{"norm_place": "peri", "beta1": 0.9, "beta2": 0.95, "warmup_steps": 302}
Each number is 200 + 20 x the weight over its row's rms, rounded and kept within 0 to 999. Layers, rows and columns count from 0. The size before them is the row's rms in percent of the matrix's.

# layer 7 MLP up, 256x96, rms 0.083, rows 0-67, columns 0-47
100,198,204,232,218,184,194,205,203,203,229,254,192,194,189,196,193,228,205,222,216,185,213,210,165,176,167,197,193,172,213,204,197,209,203,183,202,227,218,173,199,207,198,199,198,205,206,193,161
095,209,180,179,209,161,207,205,199,174,196,189,183,192,195,171,177,203,206,151,184,154,189,195,209,205,190,168,210,187,198,218,169,213,175,222,173,221,195,229,209,181,242,217,171,211,197,198,187
119,198,218,188,165,206,174,216,162,194,221,197,203,181,191,178,183,189,188,185,207,193,192,195,179,174,167,186,199,205,211,190,204,196,193,229,238,207,217,248,221,211,155,176,185,199,215,193,197
101,211,203,222,170,183,203,225,187,196,248,196,232,208,181,191,183,165,245,196,201,225,204,217,200,206,193,179,186,231,191,188,198,195,163,221,208,215,194,193,158,219,190,183,193,183,181,195,216
092,229,189,208,209,204,162,225,184,231,202,213,218,183,172,196,210,203,191,201,215,186,196,193,208,225,170,196,196,203,172,191,191,187,211,183,196,243,228,248,213,212,201,187,199,199,194,189,190
095,202,214,194,205,219,204,194,204,194,204,199,186,170,209,210,201,222,225,189,153,205,212,189,196,217,183,176,231,180,198,257,229,175,200,221,201,204,181,154,215,195,216,226,216,211,188,234,194
091,193,185,207,195,199,226,208,217,206,186,188,227,220,175,212,200,189,185,199,176,194,197,181,232,166,259,207,218,227,206,233,212,205,176,244,187,188,217,197,193,183,232,208,186,200,179,204,198
091,229,172,191,237,203,186,204,204,193,238,183,186,200,216,211,212,184,183,242,191,201,195,211,197,209,206,178,202,193,199,182,209,227,194,171,214,193,181,217,195,187,216,187,181,235,212,215,196
094,250,206,194,218,211,181,206,165,198,184,202,191,207,215,199,173,168,225,176,176,181,243,191,182,186,196,202,196,175,191,219,195,186,204,180,226,186,229,260,228,243,182,208,215,205,204,223,227
084,200,216,227,238,159,137,172,193,209,194,215,199,187,204,224,159,207,223,195,216,185,184,207,209,211,210,170,207,193,207,187,190,197,195,183,196,237,167,180,214,236,214,207,195,188,166,219,181
099,177,193,255,218,165,191,194,192,207,178,173,206,197,214,196,195,235,222,177,230,198,180,192,194,196,214,195,204,231,206,192,213,199,204,190,231,196,171,212,205,179,214,226,226,238,158,185,197
103,212,203,175,172,215,177,221,181,188,196,213,211,203,203,198,207,199,229,179,202,178,197,191,174,217,233,178,199,176,189,182,168,211,214,217,213,181,230,188,182,222,223,223,188,193,204,209,196
099,227,195,175,206,214,185,227,193,167,176,204,218,260,169,218,159,198,186,234,257,195,223,200,206,166,186,192,207,204,193,166,202,195,188,213,190,213,217,208,185,210,207,185,202,178,214,189,203
113,204,199,227,156,207,186,199,195,183,190,158,195,194,182,176,217,236,176,204,254,193,227,194,207,194,211,167,210,159,219,202,189,201,215,218,191,206,233,196,225,201,207,150,235,203,211,179,227
098,208,182,206,223,236,226,197,189,195,211,201,194,170,205,203,198,186,172,185,203,186,215,160,179,204,187,211,174,236,235,198,179,218,210,185,200,216,202,228,175,185,205,184,187,206,156,202,235
093,212,184,201,196,196,215,178,197,224,213,210,195,204,195,191,196,233,210,204,165,233,220,240,166,216,217,209,214,184,198,184,205,209,188,174,201,204,201,183,241,197,172,157,182,201,195,201,188
113,192,187,196,192,188,205,184,195,148,211,185,167,242,205,160,203,234,215,163,224,232,192,207,186,211,198,182,220,203,201,172,210,191,197,195,202,204,198,234,177,197,228,204,241,224,186,205,204
105,211,196,175,173,173,172,211,192,210,206,200,198,188,191,191,180,185,206,194,195,194,182,198,201,194,211,230,202,214,192,210,202,193,235,214,165,232,177,171,145,191,170,212,206,180,181,209,198
101,187,182,151,200,205,213,181,204,236,212,164,221,226,172,217,213,231,206,164,189,236,217,211,211,178,214,171,215,189,183,185,197,209,202,174,216,238,201,178,210,210,177,154,240,202,201,216,224
088,174,187,216,152,192,199,187,170,213,201,199,185,194,224,185,172,153,192,164,183,198,199,189,207,179,219,205,211,222,218,224,244,183,231,187,194,200,214,214,154,213,180,193,138,237,215,182,227
092,222,220,241,196,192,217,228,160,210,202,193,158,204,197,208,211,162,191,209,185,202,197,191,198,168,230,199,228,177,203,231,219,179,208,198,205,202,162,216,162,206,188,180,206,177,220,187,184
109,233,236,199,213,197,194,193,190,183,220,178,189,186,208,196,192,193,189,234,156,193,234,215,213,201,166,192,193,190,223,223,191,203,191,211,192,207,205,215,194,192,168,203,206,230,204,199,218
096,200,183,172,216,184,191,201,146,190,177,153,225,203,200,209,199,186,191,150,211,197,173,222,200,206,169,173,176,200,233,175,191,206,199,215,209,197,222,219,184,233,164,184,206,189,223,184,208
102,169,197,232,205,218,212,162,206,194,176,180,210,203,217,217,194,199,215,202,194,172,206,211,170,178,192,221,217,159,207,214,204,205,210,190,205,181,198,184,180,199,182,187,210,208,199,225,203
099,183,190,171,210,209,170,189,197,236,182,175,182,179,191,233,215,191,217,186,195,203,210,206,175,221,190,206,192,236,195,207,217,224,193,192,218,199,209,201,206,205,190,194,213,193,213,219,183
092,223,211,217,204,194,228,206,180,172,194,195,197,218,194,195,200,184,239,180,188,173,209,198,227,178,151,201,165,194,197,234,198,202,196,227,205,224,209,219,158,207,196,218,189,210,226,169,213
108,201,223,182,184,212,177,197,223,210,199,218,204,187,228,188,182,156,237,189,202,207,138,171,197,187,217,228,244,200,203,187,211,196,213,224,207,192,220,168,208,215,195,230,201,174,209,172,196
099,186,197,206,208,183,197,228,195,237,222,189,208,176,161,199,187,186,193,154,172,165,190,193,188,199,226,230,184,182,207,210,182,224,213,199,205,193,203,223,187,190,183,216,227,188,201,185,219
098,187,172,230,212,210,160,215,211,206,218,227,216,195,231,205,193,195,189,197,229,231,192,180,244,170,208,222,194,201,212,187,225,201,207,220,192,188,216,176,187,207,232,209,205,197,166,230,177
096,212,149,221,213,189,208,202,204,243,218,217,194,206,242,200,211,222,233,227,190,199,152,198,217,201,248,174,202,204,190,188,214,201,201,200,199,187,216,219,201,202,232,234,203,201,206,214,177
102,197,232,192,228,186,175,184,218,204,190,213,230,210,199,223,224,180,209,224,179,197,215,182,207,248,193,184,249,201,216,235,200,197,204,164,186,205,194,161,207,213,216,197,192,241,186,186,197
101,188,186,222,222,276,194,179,217,200,172,231,173,177,171,215,182,198,194,224,187,205,179,208,237,182,226,195,185,184,198,208,186,223,214,183,178,205,210,210,167,186,215,154,242,182,209,190,191
103,157,188,211,207,190,217,200,232,178,198,192,213,169,196,216,231,209,210,193,213,199,172,209,175,203,191,213,235,237,210,177,185,220,184,222,254,186,234,210,217,218,183,183,196,209,199,200,205
092,223,205,191,208,172,207,203,207,223,183,171,218,224,205,202,199,198,163,199,230,213,162,203,197,207,200,194,189,194,175,164,193,193,187,216,203,207,211,196,182,177,174,232,194,206,181,182,219
092,185,189,223,223,211,205,209,202,197,227,186,208,214,179,237,209,210,197,183,219,159,197,199,202,216,223,175,225,187,220,160,195,205,179,187,181,181,189,228,204,223,230,209,216,222,203,207,158
099,193,211,198,209,202,170,190,178,183,208,205,201,197,165,208,197,202,211,183,190,171,200,243,172,220,206,210,193,170,192,213,198,208,169,194,191,181,166,206,181,182,163,167,200,191,177,190,200
093,215,176,200,175,233,170,204,206,205,212,175,189,208,199,180,192,219,192,160,200,185,214,222,241,232,206,178,182,194,211,238,224,202,215,202,213,234,203,194,228,211,169,166,172,178,203,192,189
108,188,198,194,205,198,206,211,218,193,226,172,188,199,207,195,173,219,166,210,185,217,200,216,213,149,210,185,230,210,197,198,210,190,219,216,170,209,207,174,187,174,221,227,239,178,187,234,188
107,199,228,165,207,204,209,235,210,204,221,204,217,174,198,186,168,214,186,226,193,189,208,208,206,208,238,218,201,180,181,174,200,171,221,221,172,205,208,199,194,171,207,162,222,180,224,199,213
104,184,229,208,214,216,187,245,192,218,239,204,190,217,215,195,249,226,184,221,198,177,183,200,175,229,191,173,176,210,216,204,191,197,211,202,173,189,228,174,210,204,220,204,204,220,211,196,220
096,211,210,224,191,189,161,171,183,240,185,209,216,214,195,231,208,184,209,219,193,219,188,155,206,219,207,228,202,220,220,173,216,191,193,211,167,203,213,199,177,223,174,189,179,203,246,189,193
086,152,205,221,193,203,189,186,217,189,190,214,216,182,193,209,196,202,229,167,245,222,195,230,167,177,173,199,192,206,205,215,184,203,210,208,214,203,213,220,207,186,197,143,220,229,162,195,222
095,200,219,166,226,209,219,207,192,214,207,163,172,193,173,176,174,174,146,240,197,201,191,193,172,223,168,181,185,214,213,213,192,180,185,171,193,188,148,229,217,169,193,185,216,202,205,203,232
110,196,212,167,206,187,205,181,191,238,217,233,195,158,204,208,221,150,194,188,217,208,238,208,196,173,170,182,214,214,202,197,208,225,216,200,240,205,229,198,232,208,180,199,205,191,175,205,175
102,210,196,208,214,202,186,175,220,200,194,202,196,200,225,229,229,282,218,200,195,236,208,190,240,187,204,211,186,193,218,179,218,191,215,187,202,211,193,172,212,198,203,173,194,212,204,190,171
099,198,177,210,230,207,204,211,184,192,189,199,239,193,195,244,175,173,201,193,182,181,202,189,235,222,201,199,233,230,231,193,244,178,213,185,190,179,167,209,178,189,189,191,223,206,188,184,180
096,211,253,176,186,172,225,194,206,168,209,219,215,210,201,172,182,196,203,234,199,232,180,181,165,201,246,235,227,227,201,187,189,196,158,242,174,186,195,225,227,205,200,197,195,197,220,197,190
106,169,182,215,200,199,171,162,202,185,201,183,214,192,207,199,210,197,197,228,203,186,196,211,188,140,204,194,177,218,180,174,206,204,212,187,196,225,211,202,215,190,180,215,176,190,181,198,172
108,210,212,259,217,205,197,238,218,228,216,193,189,188,207,232,204,209,177,229,162,193,215,183,201,194,181,170,216,199,224,208,189,200,207,216,197,253,190,191,195,209,212,203,250,227,161,232,185
105,198,170,188,209,220,209,210,197,224,178,195,178,200,178,164,154,195,219,203,215,202,165,182,210,212,223,205,186,220,219,201,192,201,218,224,239,178,197,175,236,175,178,195,171,203,213,198,201
098,191,198,215,194,225,184,208,164,187,180,218,174,201,197,178,167,204,173,214,215,205,203,204,200,214,205,211,199,198,210,216,212,215,206,193,221,171,173,185,198,199,173,179,195,217,199,176,223
100,192,195,219,196,199,180,231,197,227,227,197,144,166,188,203,183,234,163,214,197,164,234,169,212,218,200,189,216,197,212,207,196,245,215,205,212,196,190,221,191,217,208,201,197,197,202,214,154
111,228,179,171,197,184,161,220,230,234,188,192,215,188,159,192,190,185,203,203,201,185,213,177,209,190,190,177,191,170,168,187,185,170,179,201,159,230,187,195,202,187,244,181,208,230,176,226,170
096,198,201,212,191,212,226,200,217,155,204,225,216,200,222,188,191,170,216,163,216,221,226,193,188,203,210,190,190,187,188,222,159,210,198,219,194,210,177,213,186,199,215,228,219,198,175,185,188
102,213,196,223,216,187,231,207,191,205,206,197,205,200,209,173,193,207,158,190,224,143,173,188,200,165,214,189,201,197,206,183,174,180,195,179,215,172,217,182,187,162,212,201,212,179,233,198,198
095,182,219,217,237,200,190,204,184,205,169,188,211,215,192,216,164,186,178,205,192,189,211,221,186,197,213,220,198,196,233,219,226,238,200,181,181,200,190,190,185,205,229,237,198,210,215,226,184
111,204,190,159,210,221,222,216,208,227,203,214,212,188,189,224,189,207,237,188,203,216,195,220,223,175,180,216,203,183,164,166,208,190,201,197,188,223,207,200,166,208,180,190,208,232,176,194,173
103,209,186,202,211,201,210,202,160,190,185,220,195,205,202,176,219,202,219,215,240,209,181,210,236,207,212,171,207,211,203,198,195,217,215,221,224,196,223,182,196,204,207,177,221,198,180,183,202
101,190,200,149,220,202,175,238,191,226,221,194,189,215,193,234,197,218,204,201,197,183,210,157,179,220,186,174,192,170,189,208,171,194,190,188,172,188,172,182,205,187,207,170,190,243,185,223,238
094,200,219,168,194,209,226,197,202,228,240,249,223,223,214,200,199,207,215,190,164,221,189,230,227,190,192,192,222,259,217,200,206,146,211,232,199,211,179,191,222,199,188,198,214,158,209,218,194
090,195,227,208,202,169,149,196,216,191,207,165,193,182,185,169,181,201,198,201,205,204,199,174,201,192,212,186,165,201,197,151,186,224,190,189,198,213,204,242,214,151,190,193,212,213,226,174,246
106,186,212,214,208,230,182,194,189,193,194,143,208,215,199,182,181,225,196,211,181,188,173,202,210,231,165,216,186,215,200,206,199,181,173,196,225,187,196,182,182,170,206,231,198,231,190,209,193
104,222,201,205,188,195,245,208,223,189,196,228,213,198,226,209,176,245,167,234,209,186,204,175,204,209,184,180,216,211,196,189,179,232,242,230,206,196,177,209,199,221,209,176,209,201,190,189,207
104,183,200,218,224,204,218,207,192,202,196,197,187,196,253,223,159,182,227,188,194,196,193,198,202,182,231,201,168,206,190,203,200,181,211,184,193,191,197,159,189,196,180,180,210,157,243,190,221
109,221,209,204,216,184,190,200,219,207,203,201,229,186,164,230,210,188,163,212,204,206,229,184,214,186,209,202,185,191,225,212,192,205,214,171,199,207,179,172,210,188,212,193,212,219,222,214,200
098,189,178,170,207,202,187,190,204,256,195,159,213,222,227,172,193,202,215,180,212,185,177,212,184,198,204,213,180,186,184,207,203,221,190,209,208,174,203,211,238,186,184,236,201,217,225,203,195
104,216,223,157,189,204,180,203,212,209,213,164,187,202,170,167,171,161,199,197,210,231,182,209,190,200,199,188,190,186,201,205,188,194,209,183,204,208,209,178,206,233,246,221,220,214,210,188,180
101,182,206,227,198,202,219,196,203,191,172,217,218,179,222,218,206,238,193,227,205,202,200,188,205,214,218,229,219,181,216,183,200,244,174,180,184,216,234,195,230,229,234,193,176,205,206,202,210